Each number is 128 + 24 x the weight over the matrix's rms, rounded and kept within 0 to 255. Layers, rows and columns count from 0. Numbers have three digits each.

# layer 3 MLP up, 2560x640, rms 0.167, rows 735-778, columns 320-479
100118125114102108156109121060139145111104118134129125101108119149110145151143095101109114107151144145174178136094122095125109144132197096161133101147139147166104119150158117138109132131158131111144129118117176076107127119158132174101156134096141130122120144099119177116123139160101110110132093112116118137100136142108115139136177143121151118127140167160117094132120171120132092122113135093152170116079096124151123112132137139124143141116139130090170112118121116156147138129160073
167137153132119107130129145102126127124128142144108135143130149104104105107142145104098132114121141118158140079145134110127108119129120125153137140156154141115136109132100125108113133119120131102087118109115084119105132143173167101122145158144103099136083114108134135120110138128094127120111152160158136136114138108140137169103140154116086127147146101140122144125125136100154162139126133145150111148142129138138120145107117153079150165096113141139178112078155137125110129098150127
110126183120099132113140132166160142132160111154135144170133141107178136128143126167118108087086142176133104134125147159118148161114122097106148100127131133151121123138142147155116144114167117168140148148166106146178114096177087120171149145142115103120140134133144097136125164132111119115121142164128144098147122147135135168148133168130140124182146101123135129130146098113114158156108122115121123106131144147119103089096183161131092140160142136165080142102147097134160120127128115
074127108153120115174060192129140127134148071120129163152199092169117144152088156179153196174087064041109098133202132131110136145165137122133093176143163153136119091092141118129120144161144122111152089095153096167133117166153099119113105122104107084138072085131122173199142102123143108201163137127019102139078148159122130139131097162172112186170160132103131118133166138168116169133156165156097094084131099133181164139131184096097131087151083141152129118124065070156125166162071070
168146124161133128153114131131142132109113119095112153122104132094116117101075140171084155189174091194135116136111090138075138128142126079117155122112116090130136137131124130102143133123068134139123125148131148124141119157166099127089141143110110121105106160133095158114122134123124127138151137109094165131139151087137116119162157088170129102143119121116128122140128123096162125106101145115160140160117125182127142111125157088144111157123117140153120155162094117122137137093110135
140161134111158156105106164165136115093162129091162127091150130127071189103158137107120124139160186158097103149088171163167175112159150139119145115132152122147116096137098108120102153132117154126116099123141125126118144134152106135107123170103178130126088147127094096144156076114156149113144140130119121119119088162141190123146122111146154142147147118114092154118162120110115146138160138065138118146119129117144090112061156127096148150107128118136116150141161193135151106189139149
157099167117077136155122140170152130144097105108166124124114138116102120130063106107131141106100112114100110186122112149143134179105132157110127115089163132149084103182125155167120063128145114144152119109111149122138162108174140118183101114116147117158096115159136113176105117151131143142148105144102104084086141157098141124093186103106086154140122108043147134135167093118119088080175114139120093131138160090206159105103128128139120092083121134135135145169107098136147132106139124
124112123156143113110119135102082142168152156126141142105152118109142140155159083148111124146139122112128106139121129137172115118103161135115088133109096118072089095120146133131179170094142146115121109151120141149129140116114160097126170097136148110139070111108128178134117131041162133103081119147084133137071098109119105112164133132132135141139135133184053128118167056143186083114128141161151143114152116102124156136124110162154127149112132161148127144081149128124140133130091136
120112167116115106123125146156107121147129100094112163124122101122137153112135138072154123147094084160178166143151121111116113136109079101143148140099152112094120127147122129175139119116191137139082123133121081132158167120050169105158102135153136131089109163158106138143165153109119117106105076116150153114137157148163183116146126163109117119130138124119092120171114136084101117153141121135080115111135195120146178141127129118155165158111066104148123129134140104109100108147143165
147106156133081090171110149133124121050108129097140114108130114102072168117097098120130136080176124134117100097124125105137144160158146150125144112134083146139093135149172118116145153159136160189187133141139093150169113141080130137122147162107123131126086116129146137124193116142143154085150135183142125142134136166152048138099139141178158137133121116116074136119172182118112142173135134152128135080166039172110102151088121172118167074182164153137137091127135161151127117138122106
118126138169124100123111128113104111172146128105132137117119111147094128132146133122074148126132133132155156123164148124170137094104106121139142125081127111109120123138092104133163170093128098116152100158172139098132100179147100169156146118133116087143100130112110146148141127163136150133113142115120170100115164167113109158124151115124155133152171127108144143114144133175113122137114156106117120133093144164106080101124166118102131115129120107134122130165142136135126113136139134
110133127178152085141144152086132132150168130135129173103114120083140134072210105127129129095138122117127110168147139085108116137154142125136127125114149137149160125158120175119135115152131125160116105141157112143120136095144118165147122094168109139152094114207164103100088122154130144176145160150157146140088141119091103090158121101124136139121110127169137093136131086120157093107103085090097127124165188143073101151137136105093111137137102147087118093147135163093145105108165096
094148114149097111103140146132156115153146138108118124142108151140120120116150099141190154156146116100113171140115140088115126102125137138153157108114105134144151124094151134111100093142113093123117121133093133106155142163144078160093142156115177139145157138130112155133084138126103111113131112111120155116140101123118162108160125160127122155176126098114117102141142133142124111143148126112120147094139152148114141136107141124114148070109120126149144176133152127104135131104142122
125161109159127116097112141086145163123156118143130111096129137093122124121106093117122110117103111098123157144113154187091157149165117140095094172122144118152147139119122137127127118144153133103104138122101153097137123121108135132122119147117142148170166110166163118158162129159117152125139123144095151144141162148118161141124083132124124136107118152130132147141122154090160088117116125114106126116154122138133128144106126151153132147136139134124132114177113109141126110129126156
125123115127122125133136136144140122151131142126104104158107143127105114136106163159105131092147150138127109114131098121144152112145117145209152110110107116148109113086142113169103167133129132149119124164104141117136108154146144122122126088103121087161116129117126155147093128128142146122129112194138129138128163119135099112118131165109100115101131103162133124097141170137105149111118108131137107174097132134116109061145108113129131167146111118104126134071131108109122098163143133
112106150112087086142133132103139138130176138114110129116186085125117173145143089170188128174094120134169142136167141107149116129121111120159092127078143143111148125130200118118124132134162095137152172169140089160148151145143119137129122110075103113140135089142197144135067117127155138145098135175148129134108185092118137168100144141131118086165142151121107123123128128122127083125129176121102130105155114130156164170165112120171136111172115142073128152066142096120155100119056100
161104096108094126167118156162122133113159107120101131127146146129159095142099204124097072122151147118123151100093133140153143100152139118118156129114085102121163162116154143120110135112167122109119185098136153111118127095118117171153116138087139116127115115121128086171141145091153097132128158120140092112134124124093167163170145122095136138098103041144087098105119171114095138094131115117106127143114167133158134126129104109128148087113099130128152169141140054127126076142135111
092146094132118102120137103118093093114119130147100115126099136110137128124129140118146134135140136118132141145139146155126164121161075140124141083134124131093127138105128121182124104156133089139112084123096157137144135126111105114142114141130134155128082135132096133144114129119088146148152100135136152121157157161117063120183043099120126126128097137129119148110114116132112159133101089111135145161117146134147125116145136120132129140082105099124122125102084142124105144132114113
139087131119115122147166105121094102132120118093142105110101103164130094166123097136125107134128129146108098096109148113130143151136126087135135129113091120148129120121146094113156144137107156110161122111093151118113147110119131123122133135114103129149110136148092101104139149113149138135131167150134147101123105121137116171129156148106113152087142078102109151122140145128094118134118128152164147127146136128127121122130133130153138160150158096144122129136112111144099102121087136
086131107155110137136111133155103151123174124131125111154152096133140157112123139095104145114164136104099133154158115158129138110096134149102122149111111129124137106120128158124087130066140106182150110083129130105111146094122147156153131146086136109116158102128138106098172126138129157106142105123132143112141131110132176149132122127101126152119168079158088130130132098125146126124096176128152150151155147155136114114144130163090099128169123116162134122153127143126094145137118071
126133147154117148153116130125096120127139166114152111145133146106133133113159123108154091158100123118150121083143153162107131144151094136117102134089095118123169115096117130112119131148138124167148130114128118158168121144158098171163125124116087112133129127125148127134103133098111083090099096131132112152101134130147121133135086126128139120129087176120153129174079149128156142128113121143136126114094143150136084126156087155124123161120121134079148103136117153148129087113126120
135085165132124098118149142180137107107161131117150119146111158136114062128097114163121122145139122156158128106137105178156145134169098105130083140135124125145135159133097122100133140116129163114172108119141179058138125124146094134146155113126065166123148138147086134174152116134094070097166142142174139129119125146144103131152136160145119139087105162175137144116100150135121143128128151159118119110122125113114160119119157141078121128096137148147166140096131116155125150099112134
120147172131107084066121126167123135154096098169122135128153106115126132113151138111165101123100132150141134146107050126105138152104138130091105130080106106093156195155093103156108146153149119152163131151059105127129122129112107130153155114163132163119112129152158134119124141152123114119116149178190180140161127119148115079122125126193145097176152121160116116120149173159107114127091121167115104108092144098122120126153114132129126180109127153125111124106096141131120196137134105
135121137098124095091140124104138099132114146095106166124118137130133138136091145088104089149149101126112157146139103106159116126102162104152138125087077089098129121148139120118152153168118136111141113164113132133160126127095111134119079169148172135164076123178069150105120159092137160099073105122121134109072133094131125143138152109131088106147101102178101132146092144163097118137168106120110135159169182180155112116137155152075125171134158121098127138151127163174156123118089122
169129175137148093107087152140143142137125116102117102132138177101120109107140118092131151200145096117135120155113137125149128103134124116156170140100108139133130150125155046114173070161141112128170148096144115163124144184118131110170181130095121074131109115120129090136164116101081133111156127157126131113128125139111123151105195161151137125125145127076127117088125130160167154139105141148132161167157138126118103104142134135139123128131161128106144137151109110139134160149069174
172136100098088100117091098133135101112146135148103147087119114144120129080137126138113069113114127133100085128074176127096151122150110129153118134151157159132169132119169110125127110127095083146163136129107148146126102140097124188145076099161144152095154115138123116138134135140134148113164072144144115110152130106132100087151115110150129145172069124147102124123104137103181124041090124099121103124150142151143193131131112109120094149155112113160139141138130147098071079123128139
139143125135099091107122132113174135117155135139137134159132149170116141163117141084163116100160107097149144121138105130171144114097124141133148120143150163123144123149095098119114120149140124121157155144155126126089112124143136169155107153128102106156135159113151093121115142141084134109108137138126112128147146093119146131109097107142117111130108126156127110093150097115139101103131145141083139145106129161106108123113154133120123133124150131110124110158114126144135097128112155
122131084132142118139148172134107139125124134155140132146142115135134098083179125133139126130120146082122124122149165149113135144133159137122087125139120136101136077149135139094147106136164155152161106105117095144115134118170098170144157105112139158122125136114123088103160157153129128125135116138116155147136125117141120129094161132107105117153144134123173122128165091156149092139169129147133128157168142155142153146146138142089145131114126179132135126132137127172121135111124107
088104106148105110093136135149140121144101106129101104082118105145100127100149156103116133153133094114109144132114127133163155122082127140136123127159149126126161097127096140111163109104114147138141150168121122120153158137102153156123117107106138100140113130097088128114128147085104084136142122137110125133117144101175114171126128143088134146139179125163135151116103126105118108119134172119079165156152086180108143088132092129116125154065108116133136148155099102163147146126090121
110128141145134143152133144106115171128160127127147113128137111135160135120092127104148139134163111199109097172138150080139140084148132133133157133132113104112125179132105130103143091137128146123109121139122080139125118094170123101138098124185110135138092133120157125135134103134144126154111135113142120095114113119120174158121124157128137125074109123134109145115066138136137151146118180125102151162114142122135150152109116110121119124131131150130180140124157132132129131129139137
125140148167120102155158138096065136118112148090117133089097134130134093152154144170144164115158081148143181124181097089161119115130122104077143144107150128081132097131149073117113164088137144148099125088143151148117104067127113137143122111103086140121146120145104154114148115110129137107147160096125152138132083113133108099098072105114142126138146108143048139155095130121152166102145099135074157127132182119148156157123151111126146109176172160147138137120106125108161159114105117
103162096125136137129097107122120126162147170116116151109160111111107109144148128102130117113129125128126126078139162147106134099145142150071116132106151131100107117157098110162128140139146160128109117138143147099100123129108129117088139226164144171113152113096149138089127130090118127140136163124127145115115150153167099159152106141137153145168127116114130181112126134104133133113149102136139119166136122126123149162162114120099151142146097128129123122122131097118121102140117154
129152127141163153141163115101142135162129074131167124112116110089100162177109092118165169153090142145115060126109141124149152134099154108120117144117156136123156187139111150081144136096138085157099112101124135075114063165113107137132135089109128108165156121094112156130170096113148164122123088120096096144074168102168122154098107092182161122097156079158102120119165088116096164121096146158152131143111104096140125158140124137065136162065162162137190157125079101094130110146107185
096127129171114103128152087121107143083114120099127133161151158107146109098117118156119109171116136159144094112167131127141127126132161087099114141117126122130098138126123093142096131108125130158176104142123147116141127115135157139146121149107167113188100125129100136134125149125128126130090160148154146159130135122098065157162145121115152168139109115124118162105095100085168122127148109134150121161143125157107138123124086148122124136138119147114114132153180140158136123102108116
138142127117114141099160121106150140130127096108112126166131156129156172127151087097122086187111157111117145115136155116129116103180083111122125072102128109144152104165143130156168120189102143083127106076163094133146078081106123139088161156156110113119143114100111124149086073137069116150101129118071165118108136102179127122126081100145125154119085128181114161088131159075151090108154072150174110109150113116158147144136082077112164147146135156154132124107078101102120123109096140
160106137144112137086141091122143133118122111141117130127118106137108097116152053136116162148141126117106161112133132121153140143101106124115112108103102122149137118126108139140150166118132138140102119109113092093147167098118175115160118172152138169124122138051126157126136150064112154102160110094136131110123118118120125126170113134148124151140119110115132098168103102121118117130090109183140105117147157113083132128102128169147154125135144127128109137141141120097120137124092115
147109162105142168156103112140086145143154167122097123125147137108076126093138125098145112110164131124126120087105142154204121144165186121095136135130111079104103093118124148150162168131103132131101077112139133064134113078153123162186124152141163129120147087151145124088131107133119136128176113126165114117131107150120179123139147061141126108169131141115174141192139148140107190148083122131159130168115129126152148109135108114162133080158153145135103137137170161131154126096116103
112125172103168154086120112166115172098130137134124131176112117137085115137162170099123140090126124164082142115151142148087130132125114168113110144080141100132122102132131174164140113145113129122155116151141203127092107100124136147114118140173091161137102129127120089117105119131088145114153120116132138125144119109137121117149138125149137098131146136129125146119105114129122111145142174136128165141121127145134160135151135127109128102116074129110132140161120149075124112148122156
118114136142136145168139123161110143119141122162124105146161123149089125147129135136134141130129110103123105157134153169132099128169130089132129118090143172097081118173135106149122095122130147097120115118129174144136156134164109142117123146088112117128121155073170090094129179181088113132130137110131142117131132094125100145139135130101108106135151170076127115137121157054138138088144137161143116164095112115141122134088132090127104085115137116155135090114136148109108120132076120
155144117164146134130132138142145146098132115098152155148138179132123143133101172101116100096109135132163113119159132151164121100130138159158090137116079144145108148082122179099132120142101171082101132144099124142143104152116154116101128166132131055145153149087125110141137105123116145152108153137132127142112169138137128115113142122101072124138131116149135184152124082156113116103099170125130128154144127182131142125125138121074142074145100151127114117137123117100107109091111102
115114139105170119158096145164115119120109165120134183135095105119114104091150124114125126101088128143125126142112139108119169142106115120105152116143121113165150132130110063113152127107144114161134126137078126163126111139174143176169141127120154152105125096148119121171128126078121091101153091085123139086138128146135097124134178123133139128138104115129155087149113098163130128142128136161135106117177099149145148139141120163104118142148114167170114103057114127131146121172127152
094130103134109111178108102102094089146122120188116130117099123131148142115158109105121131112140153125127132126140115139167112088124101090142082091115157101108126107164164141128118097115154135098174115147141087131117069120170145159132142144120142114087145156117134126118123119160134140117121155122146133137105142092122148121165141104113180138120120145088123123123143157131155088123121140110124102141109139108139141083144129115142134124094139110168162112116141161131130126094146152
163119136091110184130139149130135157137108072116133127147120101096070108104147172100162129154103124103103102128143145166133106116149172131160112145117082087140134107105122155137177137136132144127125125093133095086155093119119147128147108167148117090145119136168137124149141177118129116103123131184166118164090140105128145143149148146093109124144153143097137141051144137096131122175139125104129149146155123125103120110120145126109097188106134138122143130154131135187132112163139120
137119155120138121162145129112145147151129158139125137095126095119126104139144117167087155163144101163144118114140137119123134147098156133123097164138130104162073106072123118153122106124136120131112106129124141129152130129149135110123151122135065145140118137103144123132151182116146100120162107091112118130145111118127091136120155141137143133122145128155122151122174128089115137125124194112155120144163135145106103081139107104146149100114105116097124115102110132137128117109137128
# layer 3 MLP down (transposed), 2560x640, rms 0.162, rows 735-778, columns 320-479
113126135119093110124108124135125143111114088127136141109123065106106091096137129127134171149148149108071145066165120116102152155151145129110131124124116168139144119099146120100182137101157130157126130144100119172110119149167130118100110170153175086103118127154151155120134147117147169131141146115144127127119092143114126149177192154117140147110117165112094144171141147148072087112152104142157118110183137148151124083120165163140154108135144162099118108146150114121133093160154158
097120147126143122115134152118135143123097132082139152139118130095155086116103122163114128125128146165125134159106140108115170072111160109127133136170131135141115142091117130125152130098115137131139155133085090120129112142142108083084133102152125140138124151122112137117125109071108126126125133172105143118124111117098112102130151089100136148135116162144124100156156103087149105162077115127094151142091136140128079171097132123142114148143141132134154110147134123115094110143107168
189148140137085062132127092157140120155092147116115145174189164147106175160097097135109091108178122131129130153146139135115135106100140133099136150137130110142092119135126147127140118064156124107131113126189146129106164118153130152173151087117121146144137136113136135101123101096161137167136099168164175123156115072099108135078164128102131108122132195131136128115169107126141152145109106094153138146147139108137106137147132156152106180131142151093155105133098177166120126120130151
129122125107129131109098142148124127127142139110103143156107086138105179115140130106163095097123113115184123120136105160143137145131122100106134120103157165113129105134146107106097073143130172147102179083156172131112137116173141170137113142105159153187200150154181120122104115130145103111099202159118107161086088152108118139138077118133085112139119134125062131099114130132118095099127126103173104075128135134125185126156093093127130125169155107067066172110148151095130149146098146
157126098138140114168108140117089132094125158061129117121118152115144136100154106184116142140187095156127133093116150143150123117152141115151072095133113101117135103134094176119158107106074123122162132104152119142109080141154127150122091085157132059134089121131125102109129199121154094098161137144119100085108084143134104089160147155142136151143123092144141165142120127067129137150134100151150121097095138158125141150110156115112148157101129153131100154141113131135076124150111152
084106142157124143126118135137110115162140136119112141141160130125144131141160124117113102093093158131111117114130178115105123106122107130168148157125155131116117120143142105137149113149103102115087125162103123126130127060148122118115172087101119132129183113089111137111125196117141116124139124128108151134098127130160164086114136117143153146116124172104125145159074148174128172158153128124124087130148122119139081112122135116120185105115094094145131111129086113121126089105125177
136123122143095124153153109146161142134110159154118166118158163135110104112160137145106126089118140132135072082104142115129123127090049138133073124131134118086112139103123089103155133166101187147089137160127140079096098086183175140096159147123142132163119102143108088159154104149149113134118115127152085151117130199138145097119118126093193116139111142136100096111143153146130145126102115111155156154114141136112142157181128121159142103130144119120070146164116174091103111132124127
116131096143128202100115105112103160107169175119093125134131121152131139134110152091119138164142132123102128146126120102091148136097136130130129174167140099111128105150168117121128131134144128140112133119143138146088145092137168114141127155117133124103166107117125155091139141119099149136129129150167084141118116117134151132116079156131131157171120115131114148169086141126095098086113109129124123170135136125163134150122127163167075132076095126132121171153123137128159153127090136
130095133139104136122146104173141156156137128172107135104144128149143130085115101118128148092102124132116122134140155126131110147154099109176093154129107114097128136140108102120121148130158133114116152120104134143147145120077128103169139141091130125166126144123141133179137148163147085119125148123079144143107106123162160115137107130103131145158136156099126152091116076136078138186097136194094123117135130144156147144162124138168122093129183133136100172139141111181084151107137113
145164152120136130058129139142120134105089107148198104126103136091108152123146123173088152127157134148166096129137114137110148156159090148093176148120101071105131145080159128163115098123124155155205136147085070140123105129082109108151153193121090153175094108135113077109120105165132156152123105128170088113119095143117082071128108169129087168204050091073135137092119134141123166120147079126108144150122103102128093108087067139092130100156113119149148141125132104130155166137121130
136188104147122168090119155134099157123130123163124142163144215169152152147160113134156129117125116136113138132152130118153080096127146118153103150156120120156105125097099110112129099114151113140145145135120048145104091065152165081154132137144115081129129097116174128107143153130118096147130120139061154142124160137109126119103122110099115137131101155127156145141106130107117171133119108104111161088152112113142165124122151105123107104129126137119112139126184134172142159137123125
147081105121138092083097111118121137179159110139133085139147131121157187163063092114166135119150150125135130117098151119070144129097120121069160132176123109112153152122158119153116136125147122155121144151193069072177098143133137138126053129108137136111140087139150105184189092140119108143119122126129136142139164116116155134157152136118138100120073119101153151125084121137105137108166116142124099140133107147132097143132138143123114113120131142159122093113106105153105149121127120
091141121127089157127116149114136190090152141113116170126143128130089137090162143081094155119119137145135126164113090148111111108146152139112150112137126143128118136133146128123160130143191101120119142134170100085155125118145083108126129131174110143143132155097115123122138153104116139106102111103145134127157115147104140156142124126144136142128138077161157094113138108131129130188150116131140136109118140093132120155117120162131113129094121118165133134118121135113177126172114152
163122104164131127146142121118122110091139102095163140080124150101141126160153116132111100116127137162124147119121145116157110113102174121152098138163112089147134114113098132118159097095154173127143102127163139114149104138118109146139154102125145152108121137128125135130124102109105089153113146131178158132131133156092151166162143146113131100131117114124132145104147093147139136143090095102118099168156109166111125106088121105151126127133133115118199132109115085100117106167153121
131146136114116137124137171117180127133138096113172144137118156137127092155134126143122103132139132117129072133134086095148131076166080139121131121127112135098109130131133149112141121106104121157108120107129115114106105135142107157077134107094107121121129101144110125128132146108104112189147157115164115143111150118141152135102118116147111123093153109148113112114112178112132099128077136095125151149136118137110132116167112138115136133118102091125138116100100092139104162138101157
113137149140098119108109108101104128125135174132117112150148130165123107118140121091092103152129111176149162135151149099116160120134162147165140141118140100102114143112116108117109130129109171126106136095139102152147140135103111120081135111117106156132072138165142153104151174120168129105123111170184156167135132120104141111188100107104120116124148139134149133104205105088141103087178155132142112137111138189120116128137091135149146107105096141153116129157145148075087182139141124
125113141191124137134107136126123110117166117096089100087160094117175070142118133136130148116097147155125143102134152104118183136145155104093154090144138062101171091141097163119123143068072155105098140116093097091119093161126119106087158098137136155148068107114068172145064123119119164175059142098145138081114126151095130139091113159101117099100144104108121075145115114120115119158108110142180134146137112139124124137101079143117099152119129144111100124117129128145123185139146100
107141173076086103154165112135121112114129098116134125125175107145122128096161142116150130114154115094106114101142149107125187124117116154146096061106151136132136120084124138129128083097126109084071089139191106129147118151193157164150134112115153070119114138124161140079139140119123130108133131153088117081139110161096129115112155129130090141131146142132119104161158136131138134154134101118156114116169181150128148116130100113132121149183128161144096166079115119104141144139103113
116218130121141127154086111152173117108137099122148091095133102128156109148120125165147134107131119105169127138125116123102112173159153150105086138110111120083140147144086121127117139133136107137122105148094121130100097108087130108143149118079118130141149150122131173127140120129121110136109117107120119124138159127124139143143138126110147149107138136091154119105153151126108091151089141141136074117145143120130116106171113122144169105071130115145109121139146098120123136142131159
130160098131122166134114120139118120159143146157121160133148111128112105174094104117128129108098140115113168109116133138148127129126126107196118167174124153123160117140128101080173110122108124122106088131156111138109102125166109152159121122099101168134135149166137152165144111107127143097154111139115130112129111123099174096152180167135142085125147116145125091119140150181117140130111090125195149113129138109123127135144117164105154129166122167180135140140136121126103147129139096
134133155113177138132123128112152147095118128170174141173151152125096121147116102121147119140151123108146122115146085126104132131126144176133139102117124172110143082122132090149158136118157143141166144106180152112129103095140171135100162151072122125142149102145147114103118127127158110106130127169135152161124116144112116124168124135076143140103123109100108089144109172154106151072095119112084150136142160128129121135126132146120078155121119126131143120115119134131114120170139078
103093130103133152153123105139068105128121117141144143123153129139118100181111077147153143125122146144119124155152146156151086127089119145106106129144159105096128119114135179141174178114154180121116111137135104113128131129139175142063102161100180113126133128106112083119109121127160091138111162100104112123128128106118116103108102132102113114107120131084122165124114108147141145149114134113160113138181107078066133150115095147082121145102129135140121150138137156110137155166141145
162142153114114108153127160152071107139160172125144102130128159092160126129143128086125122131148118139158112131128184123124135125102139111129142123099118090169105109119146117161098133119109082140084100103110179089129152105168123145144158127091146094146123138129100105131109148137095160131113137139152083090123125145119081112172101129089129094199154146099089163130148080166149121136149139134138148101165150137094103118145100150136095138118108142155161151149143090093109130147171143
110134121155105123108110113103086108174143139106134142121155156117132160140140135156115156086162125132083151139121173143086149134145141175126124110115158141119100162144102146129107140123077135126159085094140142163132118167095141095192106132138124110125085094171120109153121121183060071165184137137126184193142099108143137094164104083082124130089154149150125109161103111164108107115146152176109100112117122129143171123143175128127125128107109135080068108116110125143175150115143101
137135130148106139114149160127103147109166131140153095135055128094086132117139081124147181111160139132138129088090128124164153088117068095139165163147142104114177140152119145144147094101143135145178114190123144127127092133148122148149079154156164121158114171142087140141103130160130121101127152151096131091110138095137152115138184103091145141085101138170133036129129114145161097160127087114144160090144111106127073140148155168147117106114124086102126128069133144118116117126114139
124096146094118173114121089149095120125119163105205129156090123136089110111108082131138137152121128124165147149134065087122123120153115127149106113147125072098114139118146154098161100126148138168109140108189125122124094075141144090126090146126118108129141135127120109161122124167138149138168129140141125133170140167151150130127130135119133126135136112148152145122106132159125119124100123107108170124125161112129146141148132167145198103164134122127131179138140111080110105126126125
120128118135103117138095144122112157137119103114136095124125168126115134119104120118144115137142108124108125146208139170146141131081137129118145102136117125126146166145113144124112109104143101143099120159156110113121119101139129155134143144145108149118144121124153099137133125123134123154121120131137102109145143137092180139132102126107120132106146122143118121117110123119160127130168148111158104159132142137152120091141127130146124112134138126148123144165149114149137110124133135
157153125135113122103125136104126070107116133157101137167116172068142156167145086123142121127092151094148107149129129148100132101122154153119099127122140138111151102090106131141129106140130114089127155151156138141096131121120154139109111154160102096086118119170137137152114133141136132092135144119146142121147146150071129104128113133149163156176148126110134118098123095139066160119104136127109131122126169146111170106119173107109136139120140100135123124152115183127086168075134132
137104128111109120096122126089121127142137113108123167119149131100117103125140161126146162123175146121149136126161107132122183154110115145133087113158160165099116142152168137101123105111147154101149123126111145135107152157134187120094126117112129141106120126094112130155107146180107128109105137130147178100128110127084127082131141152141146169139167055098149118121174111134157119132123117136085147112129143121119097120119103169127142119098084138132132170163090066142134132175126161
165120149102157152145131088135172199161134151124123143119105143166146103137108130135174133139136121132147081173106142082119143088140154150168141154157120128125107156155139160159127124153059157151143144143130107135139125134144108087159142124112196125137107118117136100157152125125136118119154118136154135158139124114123147159171125131136114125142127138164106131158107105095149140117086160127135147165122129074145135145148134178123119112184143173120150117125144126100090112164088113
136167189132112188130157148152151132143122085077170153132136147112144149076105130160134164077086086130142168134139088187142088111134152118119172141124115119138131117079087096126080137108111133172170156136101135124110106102137158095182103101095093150133143130122118115154100174146138094141108105163099125118143123161152163139165149147113152075177136147088072113119099173127125154141100127177111138120155139147119155122156158160100102157148093095117100208166086136173128091114116117
136125119097144120113157111144100139104174101094124131114181154150117143154224152129143140132105114145124133122139107091143123108161120151099153151117120093110144121156152107145135155154130093099116130103164123160086138123134135122113106129105109163169164120153115146086137124121136153124130131127157107155124138131173099120096134131178140151112113097137122149100122118167118107162152108144148096139120127128130161120158156117154136111141132143107132102155123106084143121087140094
147131115137135127151178152139110082125123073150171122159105124090106156133116137158094155125082061144119111115125128125096116138115124079085118153122109151131106133109119143139122176163141126142145076123122147124098158100140136114128173143134092107169131111098094155083116117159120089079104102123115124103116101151143145101151094107127118153095121104116115121085131102133119104092115157087117091099123130137116139126096117144131119090118125140179159084134060153123162085182122089
139156103108099144131159115144122124134132123126139122104153123068109129138122143151127122139126145090140113131136118169083126122128148131135118110141068101122090091099118106141124154101127124117156097153127131131158154112145121109159144172120114123108137170181124130109154123130141128149105097127094124131139116135163130096140137128154116140098141162133079138144133141145142117178144109159114133116119167166132126148101105123127157132143077098135145124147125160192159119141110135
095165140149130113142182108077137111150180134131154133131133116111136139149165136151150081138111153091114081108114129108127115175088108110077106110124137128126151150159140120109127152120104136137134124136134097128134122118170142076086128129114133140144121104084136136095134118133111145109146168131079162120100121112108145135126125069120128128141079088102147121116162105124144107125149105108124139186184133158129131116132150127123125156065127130173133041142135133108111075145103098
125121117147124102137140162110122157146109146126075084111137099150137132122110086118128126083109142133134123147113135138115115094117135147120159161126145157132128125197152122107131137124142150126117135097147131094147133183150098135111107078138119120126157155105124122143127080176092103120125094149128140149156166139134138111169092096148106120103111116102106146157098111136120139192136112135119137142125128124124156122121144119147108151130120193142085090107096135119134174149133127
167143160148094117109126195107104141117117125127121118092093114165139131140139149174153139114130136124130138136134138157083130133125115155123125127133134109117097156130148111103089098141109128165116130104172137159114150127162156068149142115135117172107130129154120148125121147118138143147160175117132101130156136115141163112125163130143135138127084091160111165077111144159164132111136139165107151115119100125136114126132118091105121133119127121133147077122128112139163124145123115
150152129113106135166117161097160122106108127143096124161130186113131161128075102118117101137122096118107165165090160127151103145123103104166095138108145121186155138110144152166080126117172105114122125115112157097144155112134127113145118107104170120155148095150093154103131177126100129132104119149097149182133129141160127144135147144155106166149116123094131132144131092137151125127125144127163121101115147082101096164078099101133136119147136088164157093109181157135133127172134130
122158135121112130169122103110096143130136098134137124105177111119132141129184168096162166094145149126131141157117173152136129106126167135151138137102139106130151155121162166105136086124158148093182122130112117124095155110053089101089141107118114134131074153139129171112086079142099151129141103118121122112147139121149138104131151109131152137123125144109134078115099146151155120113131110127153116144136119100123076114127144149129164136151113105129126146148106120126128140114166125
150106116197106093170117151142083125106136138147110142152123120113105093123154136091156119106143124100107134120122193178071113129113138122103123166130118141076107128140120104135142092153106121077193131130134118153152085183145131147134196176111176099128163101074124104094134098165118156117118118123105105161154111127147118148102139153153126126146104127087145102140156135110135153138117140165135191130129122114169123110125151169104156084129185094126108094134107106131107120128100108
135143169063111150101100124123115135172096098081123140128149107134127088121105132118135143127159140123127107108117122171134164115089140150140155141092131160127140132113112159133100098134143139097114139094159145133136115129101127151131099155126165156058104160130154088155151137126102128117158144133148106116094079113139125110142071055146153178151118074129151124150134142093067140141102111139142124150127143140125126090175129172147146175150124150137156104061096092148166097098156163
114134134121127135146135104145127132121115039139123087160123126132131090123107145126134157091126141145110126096117114167169126171112110138126157111090125149106147109116119089129142167138115158104147119100110119121157102163149131112146143153147116093094155137145096121101124134141132120143132150175088077160153095100099131123145090129122118085135148130109155135128114127152150111097129092114096112146140134121100115128159108114142092139141177143091147143133089128153134162130082133
133116135166087083158117131134106096096174142146129134126170126202118134138164130094157136172112114144139131179127138102098105181145103149131105112061148128156155095087149132112154123132144137154125175130109149120111155165091146139145124115124155107138109149126153148126148168139111102131140124109134142169116067092109083155177131120123161109127103103156112113105153169129084128117160085154126116144147116158174110106147138106115118151148156124124153118131124125125125150125098102
155141108117140137159114104133097123158145139157108167110162136107136137140106137114132151099129121091118111143120103154126103140115130091160114154180121134100163085145126095140110125077110130163134141137126133124124127140150109085070143112106108125086124135096173126141173095162106101103128124109121143148117117139094143141119148157152140140146110134118149136112160131117159083138106158125142127150121125146141163123112114151145153105114108114182102157099152169153174113160163138